{
  "num_hidden_layers": 8,
  "hidden_size": 160,
  "num_attention_heads": 2,
  "num_key_value_heads": 1,
  "head_dim": 64,
  "intermediate_size": 640,
  "vocab_size": 16384,
  "hidden_act": "swiglu",
  "norm": "rmsnorm",
  "norm_place": "pre",
  "norm_eps": 1e-05,
  "positions": "rope",
  "rope_theta": 10000.0,
  "rope_fraction": 1.0,
  "qk_norm": true,
  "attn_scale": 0.125,
  "bias": "none",
  "tie_word_embeddings": false,
  "parallel_block": false,
  "init": "normal",
  "init_std_qkv": 0.0381,
  "init_std_o": 0.0107,
  "init_std_up": 0.0381,
  "init_std_down": 0.00477,
  "optimizer": "muon_variant",
  "learning_rate": 0.0161,
  "lr_mult_o": 0.815,
  "beta1": 0.9,
  "lr_head": 0.00788,
  "max_grad_norm": 0.5,
  "warmup_steps": 0,
  "schedule": "wsd",
  "decay_fraction": 0.75,
  "decay_shape": "square",
  "final_lr_fraction": 0.02,
  "batch_tokens": [16384, 32768, 49152],
  "max_seq_len": 512,
  "doc_mask": true,
  "train_tokens": 161800000,
  "max_steps": 4955,
  "dataset": "wikipedia_en"
}
Each number is 500 + 25 x the weight over its row's rms, rounded and kept within 0 to 999. Layers, rows and columns count from 0. Numbers have three digits each. The size before them is the row's rms in percent of the matrix's.

# layer 4 MLP gate, 640x160, rms 0.211, rows 63-120, columns 0-79
083:474523520557509551499514501525501483513492496510465451482518499507505477512541516518499521554512497511520504479521489433521502499476463507493476459485490497544471506515475491500461526479486510451501531449528471466500464499520510492536485518
105:464487540465482517465513501503513526492498439476537498531502469510488523520543524521483541528513523506502523512532484516546519483492505516492480467509511489471515522536504432502525489523463496514504513514513508490510554476535477505537517503
113:523519512536466511507541483507522535521500492468543503473490511480537478469484564490503503565465504506488487513509520456503517497513482519486547528490537454491512457501457495493483461531529508514474481469495541550513482493529463490484484481
080:515491463504487536528449574502490496498535514508479526528512523504501479525464467453488510503511539551554505491509522527519499514517449435483512504493549421501490484526506478498442492529504490501522488475488498535498479469546508530530481480
104:513511523507514510489498457520509521529503502505530513526487498507535483492510502505458471493505484501555516494515473508495459525505525484484476449473530526467463511485504516529484473494542459509519488434529468543471516512529478530470547570
083:549487491502469476514493501490512491522488503483470458489494570496508520513487514477514504481499512457500508532552538510506493467486465525475497497502468484506490509508502501484513477532488515546472465565507456486477501510499445482518550485
116:506527459503523496514499503526489532467486495523515490478474516470526478488502512530505479490500474512470487471488515503512473498488512506517555525508474506497485519530465504445510467543518458509457474493498471533514489507544520470499468520
097:537521527487502470489488500478498469495488494497471475492512471539477494496517524436511457523533485487474427552539531484488512507507520547456504507524523530484464473468536496529456503526480523481515501463507474507521486507502478475434505521
099:476512506449500497503503494500560461490517506508476478506478501517506514474467521497479534536427490486500505521486508491497551526490526462519491466487476517514445473461528493481484495505494431512491494489528508544460464477511544484517484484
095:514515514475470522532478511497479507461505481520529490529520497519521515518542566504472494497542516514515496527467434519525487480521503522495477478511538501493466484489488513487534499467455483503504478502470509472498497518503476499481492505
103:549522538530538494526523515470521497488458494489555479494480499463534517518506535526502543483459517532496502514451462483482515494539538521520505505487494533495478509493446549520486513504546465501497491494512516506500466458494510518510487508
109:534516505476496506440507452481512504506474487479498514518487510500457500503480495509499478516515492478503493531496471497503510475482497511456504544473560496499487557453476511523494494516481466527519504472530479531534526515502473517512491489
092:473462475523535498506515513472455500517477494488480453492475520490502482516505430496505528509493489494517443508497516527506496483476481456529507522537503525516517542475517479491472502505514499544506503463500508502453503502501471512562481514
092:482479533488510491539512510516503525460499507467471541485497499477493442525490516538496526488446494451510446489472503524479518524432455525447521514482510466522545509496547494511493471461517494467492520485453511491514485510505512502535530553
095:490530511454511509478542510441433485494487475560504533508515528517466539533508501515431515509488518500508521503522485505498540533462509500516494490519490516506545518515480462485489468513493540485498494491516514496532460482480479503449501493
095:467497528503504507506532487491517493537509520544507504487514504498522489539495473516495529530487512528579544505554464483536498520470445478497478540512520502531501541565490463553497519499502497477520505516494488511491496507567531500452512507
099:471474492476499546487454472508479520507529537525504476531508531498503483530448500489487479522485516526519544497515469498489489509483517452458515528504487498550494541491509505482498519498505486503494479507513500488514461475515487547557496515
098:514488546485545498526509494487557529507478492468482513458520493529482491525473489507499471527501512505498512463488542464502482488530505487510485507496513531521467485538508499473505498543446487495518473520532534484510498503489536541521468430
110:477450534477468462497495520504468505483487472535479524503498541506491522508499522475496546549511450505488490489490482531544487474504549443495483518473517495511515488496551479504534471518491489540530489511507497459500533533555529490505515519
124:507497510475520471457494491517472563503536465511511518527519524479511492461481512498469466495459497550495454522485490538510522506512511523545495514496498507510489528491487471507510484463475550505506521510535516503513489527505496548482449526
112:467508512467489520505489534522500483500531472527499508528515443499508474511544513559529474493511483521515567561469517483526515482504505463494499468498490543514504510502472496528482479511483519473482503529515496456472506509428501478491514506
109:525486514530497525508468502502539506487515496469497498480511514537525506490476439451517527480547526475507494479473460464529546496501485496554511523488473520472527496491488478513447499480519523492512520481512468481502543509509460493500488491
112:489501516517525473482490459543496501493486497529471503508510520441511493472509487524482524468501507476536511519482475498490512526472510502506457484535499486484504493479488482481534540523522526544536447495519507508501484516507557508441479503
106:507508494531488500528482469520524506539536459516495478540512485450545528534506480470509524528568470523497515505509539519532489477469466512487459500565484493494516532499491490525470470513518508499510465522532480457483506502458542494495496478
112:502477506510536480505498494489535465520475493494453504531504436519515462511500486522507474521491475450507501525479475527536517488539513510496466499488494504478508523454483490521497515495503503485539521509474486536565520536481524536521518493
103:486546502521523514527518455476484482525487456481513493490500503464524515468469538475498490545518499498443505526499502532495526468496505510489518489530524484488524522476469473523554493513508493499494463497518514550552490555498481503539531482
097:494542512487480463523511494490497504544505515477532501511494504537500491528517485489553506485502496533500523506502440468461546494480512499510460489557484502443485485547472495498526518541533515502508513492465478480493534508514514487481532466
093:445482511446508483535477499441503488495468526466533501503521502461466516473474534479517484451542520549475512487525493526484505511502538479498519525514470450482540505493498492479478491499534508485483512478469504468458484509491475516495502494
116:537475471458524469477513448504528521506461472525524542540475492433486457527505460509483568510519485464528496502516493499489507494503512503484511481511524479496495494485494497467525449485489518528505505464461471509521507513527517530466481463
086:503531519457481533498495465513504478513511484509512561518498527456477466489493514491476493458484534528491486477536467510497499531432519527457496478517502499468511518496445506493487483482529493496464440498457506485507497482510514490485488505
097:524501523532490518507472514512548505489486503472507498476467511502453477484495533531536510553475534451518500498515507527493470493476495539468496543480468487526491492487462530562531496517470459494495482482508510525497529514466498528524495517
106:513505468503526508500544487492495555461504445482468511475501503485517441569510511448502523489477542467518507536530470501486508522457481487500497508490534509483467485448536495504509496524496467549496501503506489494500518450515452484489515479
108:530529486507508457524495523473430528540448484475536483508497545470483508487497482534522516481472520504509463511535462553502500494501466488463489518488484492487551475535497523549489484546487492521523471481501511502495452532535454521503481520
096:554509500474516519518506487506557480483518484479509506504492475508509482493487454521464564487495497490493496513502472499516476500506441505517509490511517530467569484531510474493521526523504493481553505474474488460478466472512481467480494477
086:540510471548502522464519493481498506524497517508474506469553499497535505510517516471506498483503561493520509557489520539525503524497475513458497547469516497484509510478449504527505523483518468514490483504479497516466504525512475512473442534
089:488474491484542478484514494499517492430492503501529516437471480476488500494515501505472480498506473545491552472503500531552483520466483495501474547452480509526513483526517478536544479524470487518544475528486518479514526488477476466494502519
078:504506504518512499498468567535472503515470479491532522479517496476527477512475490485481474522505482506523517513508496505487510492467496532508512470510507534500487488507501532445517501493501505463537496525529450482543503496472523532506448491
114:491496511554490461484489489473518459547537462519486503520469532500452488489525475471519484450489526543508488537488479489483558512510503498488506460514541498501495504473520484507474522494530468533449448565521496493514477489514487490480463458
105:446471502488465498473505524524504474522503511494517536493503506490503493484541475525504480522429539517549500511470471493499490502495482484460531505507502506486470488514481482533525510541499520529492515484498492492473453556462441505520501468
092:524468514471521526500540484488512525500544491491556518448535486477475502507482508553483521524506519475515470505501508526484510481531431466479479536503509511480495508509487494491449485487486440534505482497508485486525472516484488530459512498
089:473517560473505477508470520525465458520471555461512520498424522481489491505512482493469480500532497516495480503534516512490509502540510482492536482464537444479499484475528470483487496494506515539492473506489468480538517496489479489504458483
090:482511510514529475487544475521500492543494524507499501542507509515473481494486484512557549516497513533515479499477501494502522459513503493503490490519441495494535503496511496501482473489490438540490505527526501457468549484514481511526520518
118:469513521522477520458523514531541490438501501519533538532502527466475516459508449536498491474477477487532531475464494502497519532495480498481520470498557549445451479494505490522490452540508532529492514499512475448489490534509481490476509521
092:512448512508476491507478471523458521477477517540485472523474474534508513485501477523530501503464505470508498506483497492531513508557505490488545439461500523554464493467508534500478496501501513525526473509487515470508483477494486507486476516
110:482492512516466485477516525442518517519536479497502531500483485495491539532518501514462504505452486481459532539506493477494497503534471496491477470533468529448475511477542537476550461502480484457536491524473503471501478516510480476535492501
090:464488513529521488508514485537503567538522499495501493487468490518521505475489492484522520514530543473531497523493546538518468497484468540495446447502475547484497493472507484512506469469504465479489486442495480484512499463528494515467477523
085:514546516519492561559481496475501498535470470512497468507512483512456499507551489507506471513503507497487531499497527497512478448524487521462518502479501478458494488445449497504515489514497506475480474471499521469508465466574491479513491498
034:497550448517512477470523490520492490522443471464499513485510516495475464510456554491460495487457529490514454526538466508527500517499503488527481515505523479501546494547497514493543501502492544512503519495511503465500503510472428512505484454
112:455450517504516510501466491495549523525484485501536491477520523463491489564495505467497531518493553515491507505451537502518481470479470467522510500543507516492528493485516463519501518567533542455446528521488499496534523490497499518498506517
061:499497500517507524493528507472470455488457507514483491491516513507499519490503488463500499534508490504502495538494477499514482495460467482500542491567522483524460511472474528507489461524499528487536492558539482511487507498484533513497498496
124:483491497503500505470488490467523509514480483498465451482491563467502492502503521469477467463512489520508503495473475466526496479480481471551532490529508495555530492513478527456498483537513491513496495506488499497458515511464481541443508505
093:497517496529490434485495442494502501500482457493520518463439515486493472477529496495485467508480448455474477508503537509483531524497537543492502490517484520447491488518529501518523467499502527477483508504512499490457517491504538506490470521
092:499538548485509475502474478515462485480512499522477501484511481476515490533500464496492525515488469525491480527493497522491501501499529493495463494480539522434501495546496538487459442464490507538484490486451528479494473517466476442473527505
123:543448503518512508451498516530532505485525522492510523495488519456516500527497501502490490548510543536508479532464514506515518497495497546507479518534495492479477474441465500493496427456492497492487531557507516516444477490457474564501500518
090:489526502523509504562515516511512530481496471519464512496461518496494471501480426550522541495523509519526485499469460528528476487482483540532537485515469472488448517475467476459521530485527499514514503484492539511511497512559503485483510493
087:524500462541548487482519517509498537521467476527532444488471477491489506501486490537497484506459469478549489487546498506542512523526480509504459477467552517550453459515536465497512490459469497520458495454549512524518512509520482497470520512
103:482500492519507498513479519484485465476506497534507520513519528505503525464518481487512495543539504499507555548500518532477511503494494506458462500516510531461498515486515431533471496572458484504476512490447478486513484488539481469491492468
092:477514549544492514549510483474533524509517466505511534466508510489492514538468459534531515522514501504474503495463497497484461548523494491502516494535471481510552486500540462508476482493493508452513505508457459469562497479461454501502451500
# layer 4 MLP up, 640x160, rms 0.2, rows 63-120, columns 0-79
076:470536504520531517532490505504442519506496503473434463490477505515501464495479521541446498486493541486492507476521506509503503508556537516489510486512503482467518494480437520485505507475513483511507494526523482473501494541511481510554542494
111:494424474515554501489488520525544481462506517482550507476513505470485483458490515492504488528472502499495500518509471511490510451539496503487484496525476504531495522511516475527488467472515481461482479519531532494489469487503472524502554471
107:513545440491475509466492530507539500506465474492499521466514542458520483500467490501510484493509511536503503516504462465504522475517441479530504481503524517520543496475524491520478487474514489457492518524465503511525481511489515485467469486
087:524504507491513528470483461532514511493495514463498492508494503511508500493477512491497506528475475516486507470479474449525519522508508531534519538449492507509502528505536525530525498465485507484499515479483469460530521519531481487474520496
101:486462548518495526526445461476449518480508530498480483486495490542470521503541469491493467525493523497493514487514496514519499484522522484468497511498472456492460498505470520475477519512535461495517468507508455445532465530505490523490498497
091:490480485516527514454480490464497479510484473519469496491493489502474487456485546519476455480514535486485509525510484443523489499467481482508523513578504462511519494481489474460489524512458457514566523522519444528490498523509529507505533507
108:551482509489487499519477466509490560486503493522484507454546491537494530486487471470501507446486536510522460469509483491482506488513491501504528548491526483481503497500489495524516481529502483526488489522489540454520496510510513534531523494
094:489491528515463496521444501529552481455525477525482468483513485481495484451538520524504495460503463462479488508487488490493501517510489525511532475545494532530510454491501544507474491477500508500482472563525484501508480503477485477490497481
092:535489537491502503491497526481485523516483474484499510424544501482462497482480500499471488477482534531481567472486489536511493446512483496515492501515537489497517507535485524504532509490502557485505481533469556501454495470486524543516513503
113:494526493497487506473472499525496479523481519530524519468522496516496494508498509547513508512487473509533504493495535497491504506510497461465489506507487460502508534474484503455452530536478546498451496527465490471469519541486527477494516484
109:543510472450466518499505480501522504486483508536523473502527496490495534445487497499469564479429485477493504503465506473535515508498524527479525515512526506521522488507493468474475484535481553522532508460480522557513497503510525450482528538
098:517497513512524512480498509488497504527521526513491497467505541452529478508521451533499491485493469484538493491543523512475469511450511483502488488544505491528464454502543472508496533524521487524520497554486506536490487475473500475489484516
077:475515519547535527467527492534512550476483453494549494519513496515507477497487529516500502502539499508527497533472525486538472514494487528539499496540498457471456494507508472513520468494513482473470483529493485567538549483508515504414522513
102:476526506499492496516469492541488514496498476510477474515511522522497473500479520557528516479502522522497457510481526495504536477482482514496524528514497500464507493515540448515477523459451439499532527540521520522478489506468433492500557509
097:510460504511526501533534469501492531484520479461542467497489512496481519495486539466457486522513480518473515524453438514456522515511526439469528540471482523503587508502480504485512490529478500484493461516484521495526472486461489475513485476
103:532477477464536480500496484507549499470527494506489540503488479506483517490517515503525509484498532528437459503522478528488486473512489458480519519485486505500554481469510472469527497439521464473538526521505505521511509456521502533490464509
092:481484527524442498520522511487509543504475544526532505499470471492480521501541508470454525483549485499469499445532456524492495523528517582529512489500505505548511480461488478516529470473533510494548485511513506479477519468514546504515516492
098:463531486482530495533511448508538517486508479506528505437529521458486533486472471487513484490484492483490495525499505514519490486491502476456517505471516584455511495483521518541521503510460489488543487498510501508494523501459510513489491518
108:453541514510512499507496488520505480493507462533517498487490537485477463505502500530508529490504466517434510508492549541479467492509526488499488538470498507537463527482523533483505532474503488503470481544509469522444504481501526435445542523
121:523460508471528517496467503465487448503524490490509496478489530493473504504536493516503485483530497497501502501472492482483484462548553542438502513521533519501480503517458464513490540513515486434501504544461481465513481495505496512479544496
111:541488490458497490490509469475484487507532493444514517563495497480464499506529475470467502501496470467495522532508498498504500506488494490453504501564498528498487500486482527472524532521535473474518516516491531531516547520467515436464500480
115:517473486519506437540563528516503503521525510498530516481517474522478499531545531551485507487469467518486496510526509531511485516507485528430504495486487455551476495480495523485545508516511490522484463508458483519505508516520520535504481503
114:498473498456486493460478512504471529526518486524469504514471464448571456451486502518428508560524495498479504479572528513509505511480507485513468495465506494546512496499520475476467523516516502491481508459478514534482483490486469441543535513
105:509545536504474501468514441463459475490518515517484500480474506530502472481475478505497519445498469480521524480503510482506519517500514486515501513517501485463467479494479471454530529475486497490456494512498526487536426485478520518456490502
101:461543511487517540494545516519505520506497488476512502483479496479520502474508506500497513485493474507449519451558521504500521493485487479480471503464454550499506516510524480493438466463514520521463464483531521504490496464490496438484499505
105:533498494522522485473504522514506500486558524468502473506530492491497532504526517547479528488476529477507504470499461494491462457464479544502484519517486494518465469502523514451498524514500480537508483478486517504539474478506469542464502517
095:489509525476543494469456462460498480483521505518443523478505507480492500522503511482488544494514545467515469478472507492517465520553500496499527516488529522514497520509443504528485596510500491471492457503525524511519489499471477514513539505
102:498528512462480484464554502518479476493516493540478503501474537515533475491530475458496523521498472507536511491564486480504528509525509558473493536502504527474492513517461462500494474469481540509497485477515480530558504526548530515526526521
100:479471503505487507503433488534490484469481525539501514485482474468448478509503482498474496491465532511509515503534520528487533526504526505477526510518486512509492497504538503530492455529496489506406525463505483491524516519477532534515512495
089:465497497501563537531542524500487489479483492521509454470504491505516510514547492529502497514534508505553478501506543550518538506561482525536540543476503513497523479525536478492497501523530517498512493472531506532495510518500497515501501476
095:461472456528501539484492544484462489487464458539486504518490475498498477488536516487502525482511472480498454518521520527502485438502482516465525534457504512535497481488465495507485512540520527510531513478500510528471541496490466507523477512
097:499509478504498498543521480522476487524480464538488515523484500530525456548531506476452498513514490558496493554498515551460456500475482542536490525458486521516500491461530512504574518497480505500491499484506530517470470506502490479485499526
096:489491510514522547504511469530552529477524454536477494485529470504532496496514511512484493522506481503530528496451524433501484535491545508547492507497522526509483508478515491465518475467526501480514518520483507506519539479506493473497521466
102:443501523487465505486533508540513537509464506520523478495564494509482516549478456522481498503504498507514552501514498508511531537513495451510459506502502515499481518502511513551536480489480486478523482493502480487476476547456526506507499502
069:514485472520480471471508533509498467516517548492501475499512512500551491480483510463493494518490508513460501515511529523456484516510530487440466515489484500523518492458478557509487556444491520549523460517497535466449499551497476490535467528
094:505491500523512489496534513471544462520453509470517530487497486465542471450528503519509508478458484497474504525508510500507471513430482476526465537506538477496538507549448499509549483509516554501493477483459507506496499488552537475547540538
083:527503546505493483501528511554458477526498491469561481507510518505528502455486503465518521427525531487519459504501528487548531517494497497528526507522464471484506486519507498477508487504475472495545481486549484510524452487511518541536506492
113:493518508497499488531511467507511515493525554477490477487470481514499495569488476529482497546469505470503490530503494528464460490480493516472484486474464510532538527492499506472496477505521500474512486518466515461440493493487498463461482457
099:448499545474488459485496504508535521486554513481499443506493514518543478502536508494483485507519524458479477492473528499523508542523476482505465517492466497550508480522478478482489488489510485517532508509532514515503460543511529500487481508
094:516513489528465518512490502530478502485533517492486508495502495530511519498546482518476487491532516497534510521494491475455483488465490483497487536518512546508489476488481536506478522525451520483501481488504485512455492488479466463467449484
086:548490536518482478520520495462468513527464506475522512525533491493475526524498497482482470524488530524474516499486490493468526449507474481464518461462511474469483472470494538473499518501520488483538481475471470492522527498534542452519493489
080:483496503475465501462512463513478517491464556501498492513482472508502506466471520527543538512470538472471485481477489495489474447510513496488463503482486470494511513495520520496526458480528500544523541483509536493458560501508472524489533517
112:469490501501505482503554487534448516522473541525469508499537502473481491479521452478492533503493530496506496497543513555511521478525511518460523533494523507453535466465496461520486449505497538518487509506480512470529447500508503484491496542
092:492496491492493490506469530527490540500509514478514531499501518516448517503512521526538482493524492484503477534486483528453464490512453491520489456539519533499496507425530494490469533478513507531501484498441521446451492474454478507481486484
111:497500503458521504562532486477484522448523487505508485496528487506545475503520470509517467526514502537517480494455482529480520493518503521470521478481496505512511486478523510479536479535506466493507511515511453524462558496480542522466495524
072:527498503503530551484504476482490481497477504480526493509506525510522504528519522532492479460440501554484477470524475497519538528490532490525521543515496457513502480492494466479506516512480509498499494519499473530501513512477494493541486491
084:486473468475513436498502471559505511480512540519473518470498527529526492514458478475542504487507510464536463514464481506489468525484482470518534491516487476516462484497494505467535533520495522489493528492473507545544496518446497516492515508
037:499520446532524491513499497475510502568453489472500449463512470511480495484453536495486497518489517522522447534518467525513487483507534487522496458482473512512545466527476539497505513467475527498526487516452517504520502499494429492533504473
104:525480516496490510472523495496495517476476503523454514499495451500510493514481491510503512462571510519481490503514500475517498526507551487468494491495554493469500483495489474511500482506462447521497494524531519507473456509472511538501497468
061:500478489483518452547541468463523521488506492506506492501469472494531496506518541502513503533495471513474472503479505498490488504518491520510480486516510524479526510499525526506504513512552545513481541502465510451485507502486472453497519565
127:509527469529488497497525546460488511506494489511486459465489486477482532532515489527490507486507483546481523489528538497495520490541473496519485492523500496535489468528520485442442511528495508521508525526487498467521469572486501466517476521
094:515484492478519518485486525479462502470504479526519534455491524501524492548471530494455490528547471524531484461520447537511496555501500473517480518499456507523505485516480534484481482492434493483484502486522519528483468480455506522507511481
085:495458472459529513510498476496531498497474548455524475470528478516481448469486509471559472502480433508480510470520494499515528492500527453493494511483515445477510463502510519480539534490537557550503515548499526512500522505482502517493500498
115:496482466513494520465534478479467525531465467530504490514533482473496505498493516542483532507540471489503471532538493533485489527524486488507491523510487516527473528512492480528499511473456470495519457456498516534473478549504482511513478499
080:523507499512499464494505503501485525490511526546480513530485524513468511474507481552523569501505513553512513490518457487547510489499506490515529463511475441568474521445492531474461527491515486518512506478465510488499472505531478482468510486
087:500492508552523508497527498495465514458476510513495450469452489542525513493539497490496487497491505489569487519514489519528491491517497511505513511441509526474513469534488491466492502452534497513485487450500523531515514479513468484465479494
100:507530496500505502518473546551486451501508484483491532526446523484504451486499482486524548453549480467521512468504533504495469523495475492457496498465524505494480500482500473487486509518511516512488543525482513443454491477472514498508549506
093:456515458538474525520499498489541527509512476497540508491504497496526517516470488501538527571551516513458515491469499454443483521490476494470554490557494493497510458499534493498465512495530489476522498497503468502526492472473466469523460501
# layer 4 MLP down (transposed), 640x160, rms 0.0494, rows 63-119, columns 0-79
083:491536519502487505513484504462524509515465534480493504500485502539503512498524532502459515500474500500471464479520503478502503479509517494538501471488537525496516484512463482482479522471541478458481497487520458481478469548467524500538511499
103:561444513477471488495488495538482493483463483448527488542458459476514487479519497486517491527531497499501456498525481492477475508516467526506468474504475513523524457539473506538484487530464503454498489527520527522505516466506511514461514524
109:495513507535510471502480519492489491465508492505542514480489482499537460496536461478468498510524490499522501471506519468444450450515462529544518462512472515496520545474546485471484501470494479487510518534471522496525515528480431519509493463
088:468467480528501504516503550514542524519494491477488470486502522499508498549463490474468520491504508485517458516504517537477483476497495453502537496483579499490495515523538492492514447483516507519514501430528502526538492491489477466480522498
101:532504506503508507496497491464524513482471570506503466501502488529505487488485503495465482487493497526469489562487463513501504495526503466532504496493492486491483524520506543505486512480500474501516530505495494500488516464509477540507512520
082:507541488511503481541516527514451485473470560484512463510474504467506487511488539502495472552509500482495465494517495527469491531527521501476508495475492474491508485518508509473503494519517523480513504476503493448522460530532486503517481474
107:457493465510541529515501491517531470509505507474519517539457494471515513519498526492526521497502499484463511553451499505508485507474495493524509495500489553476496471501461520491454489499475493507450462498458470542485489484486553476507487504
098:479504508496485518501494521537507481511466516502502488487525487517508490509506499488506488527503523510473490485481522526467475480543467528506495472490474558467512510528556525508498513501529506507473531502523484446486480492435517417556495490
100:511519485491523479485516502496492543513483459497486516531513497454509505514508476481512498528504472466538475510526494498459567510528502519548465506504516464538502491530507535456525516481507490513466525506496509528487521516517503516506504516
096:459514489495488514471478479523521504507503525487538498505475464482449506466504438466528503525521464501505488521495483441513459504500551553538480471504494507505516514516502522540511492502490504483505549480521480525514479488482526478476527476
103:459468511506519503471500485505526501482483475454494482484458521515440486496517504544484522506514541492523478492513531541493506509496470525505474478496503524510493549470524522494483511450513521491504494499440491486474512537481498472531495483
103:500501490481505438518497516489504494513523457527488528455494479506500499480556522517503552489485511492467488494520526529492549476522472522527500471493456489518512467507513477445474523525502498499507509486440545540478479539504503458506558542
090:506535523507508517524477493443489502504468498519497503492503547464501472506488527497475516501511504484556519489500452498515515476481482510494533520505508488485520526489483462502504467483488495494521487461470469555469511497498483487538498529
090:461509486438489497486543506508506467513529471479536519485529516505527454484501531491509486519446516492466498493454507532518501518513466482494473489498514487531534520514489465531492472451524518443477507491516500505539490521502531478483492504
095:533506530513444536496552474492483525526536507499554485527476503536468486540475481487490517504451518500476530507496493440475518499497499486492492561527496485500517522503443468527474542495478517522498512518477531486500539530450490522535480479
097:486505493508520527507497458512473465497526495528518497504522519507479470517485492488461497487501521460554510459525482480524510492531496492513506480474447527521471545510451532553488509498485536514490527518455495510501524490523501472518506527
096:521526523525471493485504484440482514509515468481504496538469500534507511538516500520475494469514499538511508490496488488549500479488526530504507542485494485475519473507482488509522491519504492462497469479511513483516508492483494523553539490
092:521473481531472472521460480497497463547490525488533541516484467508514497440532528521495531507493457521521496508505523508529507487471513540505519535505508484521481530472489503483472507459535499493477499472488471510520515503490476498534546534
106:493539524515461489488493519492528496496497509476480532550504525502506503536536488481461535482508459517475485512473467552488493484519530470543539461457536537498493478541475482481521484460494456506542500476530493493450544488563524485496548520
110:520476472481551539508502511473477485513507515536525475485519549485510474507527512478532502510508527509523514484433522524510495488489526559465521487476526498474515534504478474480513541501481482491535488481434513528500526501481489479517511498
108:499482496488507459476438508517493515502489527508488473480517517534458500521517539477459478506512478490532528467520499498499486533493485477521514484466467514510517503489470505503438485518513512489484487477516475493494485464541504509476499517
130:511496481492480500467507486490516497490516494514511529550472452495494447477517511475496496488493459534476461507460428522516484494497501472504481490490462511499490451508499488493499547450495535495463501532467495471509488517528512543497464486
121:500496509477514536506518494546486489501477532491480497488483493459524512480487482480475503542484462491503476469514481501503513515486534499461491505539465487467491458517508531463485568514488477495468536521474502497523534538449514474525504472
101:491485517458463528486531545514539487494494535544508485484503518486469518456515501454486487526476469475511545474495457486491467464498467521519532472479466501492511499524479491512518517503470487469514491519507510523495513477506465494533513506
104:530512525482479482479456502504511477493463527504501520516469532459514482436493494487513529498479475516514534531536538473530524496477530445459482462459508497523498502513532494515504511496495528508455483507497526442460484498495480529519510505
111:486489496492488489475534535475519540503521523488511543500499525505494471502521465498442479513469494508506511527493487526494446536452463503473496520510453526474530505523482415438521501493492536490476518481514470501503498499490465501524535510
091:514476513502445563500459510501522522505553494492485537525470483509446518475538523521482508482471505454496495489472528507488459498516524472505514481517466527529504502511518494498472495491527491525538514529522431484490518467509501460499472531
098:523467500529486453492415512466491507481512541493518529536493524507495468465534498517527515500530509501483477508498481518507532506473516518460532493502483536531509504517522514517479528484461502540518506518505461442469488491508558495531480480
106:497527494475487542465559443478482543506533487504491472505490489478528520467490510465506484489534517492467471468502510483504497545517480453501497564509531532517483489512463476501465532559506465458535444479537464500487493483445510524517492505
103:512440553543502503526499449501539544473500462511507513521532488501523494489503488481481503530513466508531491530521460499539528492523478494497496485462480523505529483517533472542523463533508513468498471515567516499497486493536513516497484485
103:509518504534493549497487505521524517489487503498494460485519538514467526506477501507505491510536513474552524499477514549503486494495487548468503550518491509511477467503477558557499517480511487468452506473504503554521485502437535530468511489
103:502470529488492546502507499497519524474516483497512527547511546529499521518482510474504546448486521522490520541466514488480495528507508481526505495480520544500458504487498495514503491495539455530508501487485548510475508520545484460464541520
102:544530508482506515519526481497549475473506525518499539499483518466459467487536485532449467519506521488527509492493478492527541492476484526491479507493499528524483504513499466462492487508468534505562449530516482497538477475479512489517492499
097:487524501472480517497509494496540493529491479465492535479506529517499481556500518521520531490488512484546483497506498485509493519488537498431494528533472468522530502478536493499463541506494495508440496481475557499495518499466512522520529490
092:498496457489461484414475503482510447505535530541491475528480456498521506469508480459526483491526515495493468474502534497474479537552522473500489505514458491502518535496521524462480505501509509508527526496495532517503521483488510483514491495
093:502468521510492517531478527494526498539470488510432449508503512490533500560502497473516521489469484465572484514508490506472526505528500532491503477524508457489502483480529492491454498451538464489491516510508488519488505546509502506459519452
087:507506515483468552446515509490489489492518494505494530484521510512492523468482500437493541518515474559510467520495468535463460514494504536464494512497497492505537535498514489515528491453518470503468484581525501535492518485521571515466476483
112:498497480472500498522508486500506547484500537482492514490496513501512473508509531532510451502493543490514496477486547514475489441516500513542483504496526468495518512530506491479546481550510490497548491483481501546513494509522504474451469526
103:510491550481484450494496476494518557520501430522556506499503519512523528521435520528534525495519475482518487496494511488533516511547484503505510530508511478508486475494534514526482501489490531513484492507440490527524511519509519487524504508
094:517482469510496456498488487513501491510501496517455530463436487500470475475509499508506452508496500514492473529506500505523535546542507550511521460488499481513534508507526509517504499512510437496533492504491551506513477473524531493520527482
094:526495543480537468508490530506448493512489490464505577503437524489513508491534498546487473486499449483484514510537484456500516457539518509488525479515489419498470509467535489477491508498459505506497491492486465501537468461466526482499442481
092:478486469447487533479558528473472526511479522532490507501467486516492514499474501486502485530515488506473459529524522501452472507531487459535499499544506466513481498540523504499501520501456479509526507482451501510500522472487520480495493506
113:503553511522498494481492482474534550480502558490520495543514487509492518461525472514504494506509449519501521481468465484486508510454496501509496540496469529526507464473509514517477539548501500502493482493562480495497470506500479544449503494
100:509509519496481494461488498513492500493473509504500446528550510504549478500477450472517496482497531524543479462517504528493494518517468497534511512480467501522499474519535492492523499483480530513490536507496454520508460507511518464548512522
105:514481532465449514484509495530463486532487524537535514484504441496507510531494491493519506519512490516519489481493482535464489457527519480506580460468513505518531533489477508535476489480496498484530534510536500558484508492519507514491468509
094:527536530529499487500535466496482510501516480500494485490518501481484515528518467487482502499478499561508507496489473521507544460488477524533531550505528566495543550513509487538504548500515532495514499548509522497529464534488498536545517532
095:483539471486495489505516463531508520498520485507493478509539454497484483477474532490481480475515477481501477504506486499472471499515495509496543505486506502509495472538500473502505494458502541482488530509497530519524513519471511446465522492
037:478473485508499522480522477525473540492509451509495513497469489491481498475500457471502517492457473527504502492478515486515530437489518500487512503487518456444484525483483508527474548485516501537472531506546491462515496523496487547459454483
107:516544484513481499495515501509489505438489471489514453447493516480504499462460521474464471523474476522483515482513430499487536504475486496482498503522516524531493502489479555513543512505502489536499498514497505485471478539506500475559485485
069:510506529549492477499521495497525521473509488488464531525490510514437519564477498523413484535528538491424494508509504500508511473451514495479513515490533521491469477520536496484533473467476517497480488453472505475492497489530513491517523506
131:500473475510505521459535485474532527513505505520491476507435500498520469493512520488502495499482530498492514509447450492492527488506519539531531504561463514496497459486468493496538508518462502528509463492496480508501550529513514473519514533
099:496506512490495538537498513503519553505514518496500475484534488526524509466482520495511503508501497491465502561497499499505513454502529442483492474480522506519450529517516519451484494527479519518465502546527477499503537487461511500460509561
093:492468510509521479501507515505450443536475511476493461528458553484528507489486458496491521526492463494519489440509490494460505504507540553512507497443515457499509493477513501505508541475483518492511488506499501484533482546508532505482502495
120:522489475475523456482456476511423480533548474488549513503527445440529505507493502492504471479542455488531494526534493495504519499516500456522452519534483473521503529473500481497495546488504507448506499486506546495497480485497536471526482465
092:478491487538510446518516520527505499515509516476462486467465476521524483517535504468523502507523494487482496465517530516510493521535512522536538467446490490518459534501527545491510519478483511475501519532493476477526519517519459448514507507
092:537510465441493471455536518506473500536476459475498494489483504477491499479477528487511456484458497522482475489496503436501466540495517486511496501522552480541495496494486476515501490530481482514517486486479543530494497505501445478467494481
098:514495497474519499506497470522564510500527459496518477511527504521491510491482515493494508520532519522470509545517497527529492484482500482517487439511489489470491484484526547500515530480452507463474523512462478508507497526483475477510504519